From a checkpoint of a small transformer trained on Wikipedia: width 160, 14336 steps.
Each number is 200 + 20 x the weight over its row's rms, rounded and kept within 0 to 999. Layers, rows and columns count from 0. The size before them is the row's rms in percent of the matrix's.

# down: layer 10 MLP down (transposed), 640x160, rms 0.159, rows 336-352, columns 0-39
# up: layer 10 MLP up, 640x160, rms 0.16, rows 337-352, columns 0-39
down336,098,196,191,206,206,213,168,223,226,189,190,195,188,213,172,194,261,162,190,197,217,229,184,185,211,198,196,197,219,239,168,154,212,188,189,235,169,165,194,207,199
up337,109,175,160,207,192,215,229,207,193,215,195,162,173,180,215,176,194,193,246,182,219,195,220,175,179,196,169,225,195,183,192,220,173,211,179,228,192,205,169,184,215
down337,104,191,178,224,208,156,211,213,165,198,195,184,209,197,190,189,177,208,197,173,193,217,179,204,220,190,207,177,158,193,202,202,196,187,210,218,168,237,180,199,189
up338,101,224,189,194,223,205,160,192,167,208,208,227,209,182,157,189,198,198,167,230,190,200,213,198,206,177,167,218,188,229,161,174,186,202,190,194,187,192,200,196,203
down338,098,214,242,232,184,218,215,192,217,194,211,189,185,206,207,182,243,222,201,193,212,188,195,248,210,184,191,177,204,222,177,204,203,218,158,198,181,180,180,230,207
up339,094,236,187,218,214,200,205,224,212,159,181,178,153,247,192,192,214,185,210,196,209,212,202,218,208,203,225,207,226,182,176,204,127,198,175,229,210,196,167,212,185
down339,078,202,212,184,233,189,213,211,185,172,189,199,188,208,171,221,229,200,197,171,184,195,215,167,146,246,258,172,205,190,170,211,161,162,216,179,222,182,218,225,199
up340,094,231,207,192,240,199,187,178,201,219,231,166,235,199,227,199,186,231,246,184,205,160,173,192,241,218,182,216,233,189,187,205,204,172,202,185,199,201,200,201,188
down340,090,193,211,163,195,176,181,169,208,183,193,203,172,219,190,262,193,199,217,211,215,189,252,236,187,187,213,184,210,180,172,200,197,176,217,211,212,202,236,186,222
up341,092,194,206,194,212,209,167,208,175,182,203,181,193,208,253,204,126,210,199,181,224,193,206,169,226,196,187,220,193,210,195,196,215,213,193,219,186,237,229,171,216
down341,093,214,226,189,195,224,148,190,165,190,199,202,219,203,188,227,196,210,182,176,219,195,181,208,210,211,187,208,188,175,181,194,223,233,200,238,173,207,243,181,199
up342,102,200,204,203,195,201,176,189,209,182,191,199,188,196,182,233,216,196,183,189,213,228,186,203,218,185,183,197,195,201,192,161,205,174,195,151,171,168,166,210,207
down342,109,146,211,183,209,228,177,189,194,206,203,202,226,164,205,205,194,157,213,194,231,186,219,208,218,159,207,198,174,194,189,228,177,165,194,209,210,184,194,216,154
up343,100,198,187,190,193,164,196,231,211,208,189,208,206,176,216,229,185,221,187,187,212,217,183,191,204,187,224,274,168,197,199,218,187,195,243,174,203,201,201,177,222
down343,097,214,208,204,212,190,179,191,192,189,207,173,183,180,192,227,203,214,209,224,169,193,215,203,228,203,203,218,217,211,209,236,186,180,182,173,212,212,179,188,210
up344,099,227,227,213,201,211,207,231,210,189,182,233,206,222,175,208,188,166,214,193,220,191,197,178,164,200,181,205,219,201,162,223,179,234,189,222,191,196,143,196,214
down344,099,178,215,222,208,224,199,215,197,183,213,197,188,200,200,178,182,182,224,211,191,209,196,216,203,170,177,211,223,198,156,237,197,170,195,208,237,157,183,184,216
up345,081,189,201,200,225,178,186,190,228,196,141,168,176,194,202,235,201,173,235,158,203,172,193,236,203,203,206,180,202,182,196,208,185,213,200,229,158,214,194,227,228
down345,080,201,193,186,185,180,215,171,206,198,254,180,195,205,174,224,264,218,208,149,179,195,196,202,197,208,166,159,221,192,230,245,252,214,200,192,197,206,186,195,171
up346,109,194,188,167,206,190,193,230,199,204,182,204,183,212,198,204,180,225,157,190,201,214,228,177,237,190,220,176,147,164,241,194,183,203,187,201,190,189,178,211,186
down346,114,179,187,192,162,183,243,209,172,221,199,233,200,153,220,170,202,221,191,184,241,197,190,232,174,174,223,207,172,167,215,224,175,203,213,177,188,169,202,211,227
up347,100,207,190,248,176,184,190,180,204,191,224,185,202,186,196,160,207,189,181,223,215,199,178,223,184,212,227,192,185,162,193,207,221,197,173,230,204,187,196,222,193
down347,104,217,176,183,224,195,197,208,174,222,205,240,219,217,190,194,199,185,209,200,190,201,188,189,201,202,177,171,205,217,192,209,226,175,155,167,181,197,187,184,200
up348,109,187,180,201,205,214,222,186,182,190,217,183,201,191,218,175,195,231,202,194,217,217,181,170,201,198,236,213,186,189,210,189,210,188,247,193,192,219,204,210,195
down348,104,219,180,186,207,224,203,196,168,194,184,188,226,181,197,184,217,180,190,245,167,205,221,198,219,186,247,187,200,218,227,204,184,205,218,210,215,201,206,206,195
up349,101,191,203,235,173,188,196,185,205,185,201,231,171,216,204,194,175,225,230,234,174,210,223,186,225,204,195,198,197,202,190,158,183,186,201,183,199,199,194,230,175
down349,098,194,212,202,168,207,224,167,203,160,218,206,180,199,216,177,209,201,188,195,199,223,187,169,198,199,187,196,174,205,227,183,237,194,228,186,187,227,191,210,210
up350,106,235,215,188,194,214,201,249,186,208,182,216,209,172,227,175,191,173,188,217,217,200,159,214,178,186,189,239,184,219,230,209,188,183,168,196,227,214,213,205,184
down350,106,204,207,183,165,190,238,185,197,220,175,213,201,176,226,198,189,223,175,184,191,211,170,224,183,192,194,205,231,195,222,192,175,215,213,159,206,224,196,179,211
up351,092,238,190,248,181,200,187,209,220,219,197,179,206,182,210,193,189,183,214,208,186,210,196,211,189,193,213,198,195,252,199,181,213,222,199,206,206,199,160,181,191
down351,098,210,205,156,222,184,186,211,224,183,219,200,221,177,205,183,177,207,199,206,155,215,215,189,175,216,189,182,169,232,206,236,208,217,233,208,203,216,180,184,209
up352,107,203,206,196,178,199,199,180,200,241,184,195,178,194,183,169,226,235,172,206,200,209,176,216,204,208,218,231,166,183,209,165,205,189,212,164,167,207,213,194,198
down352,108,220,212,178,199,188,211,163,178,215,176,145,194,204,184,179,182,168,205,210,199,201,205,212,188,183,215,250,199,184,186,201,168,152,201,198,219,193,214,168,241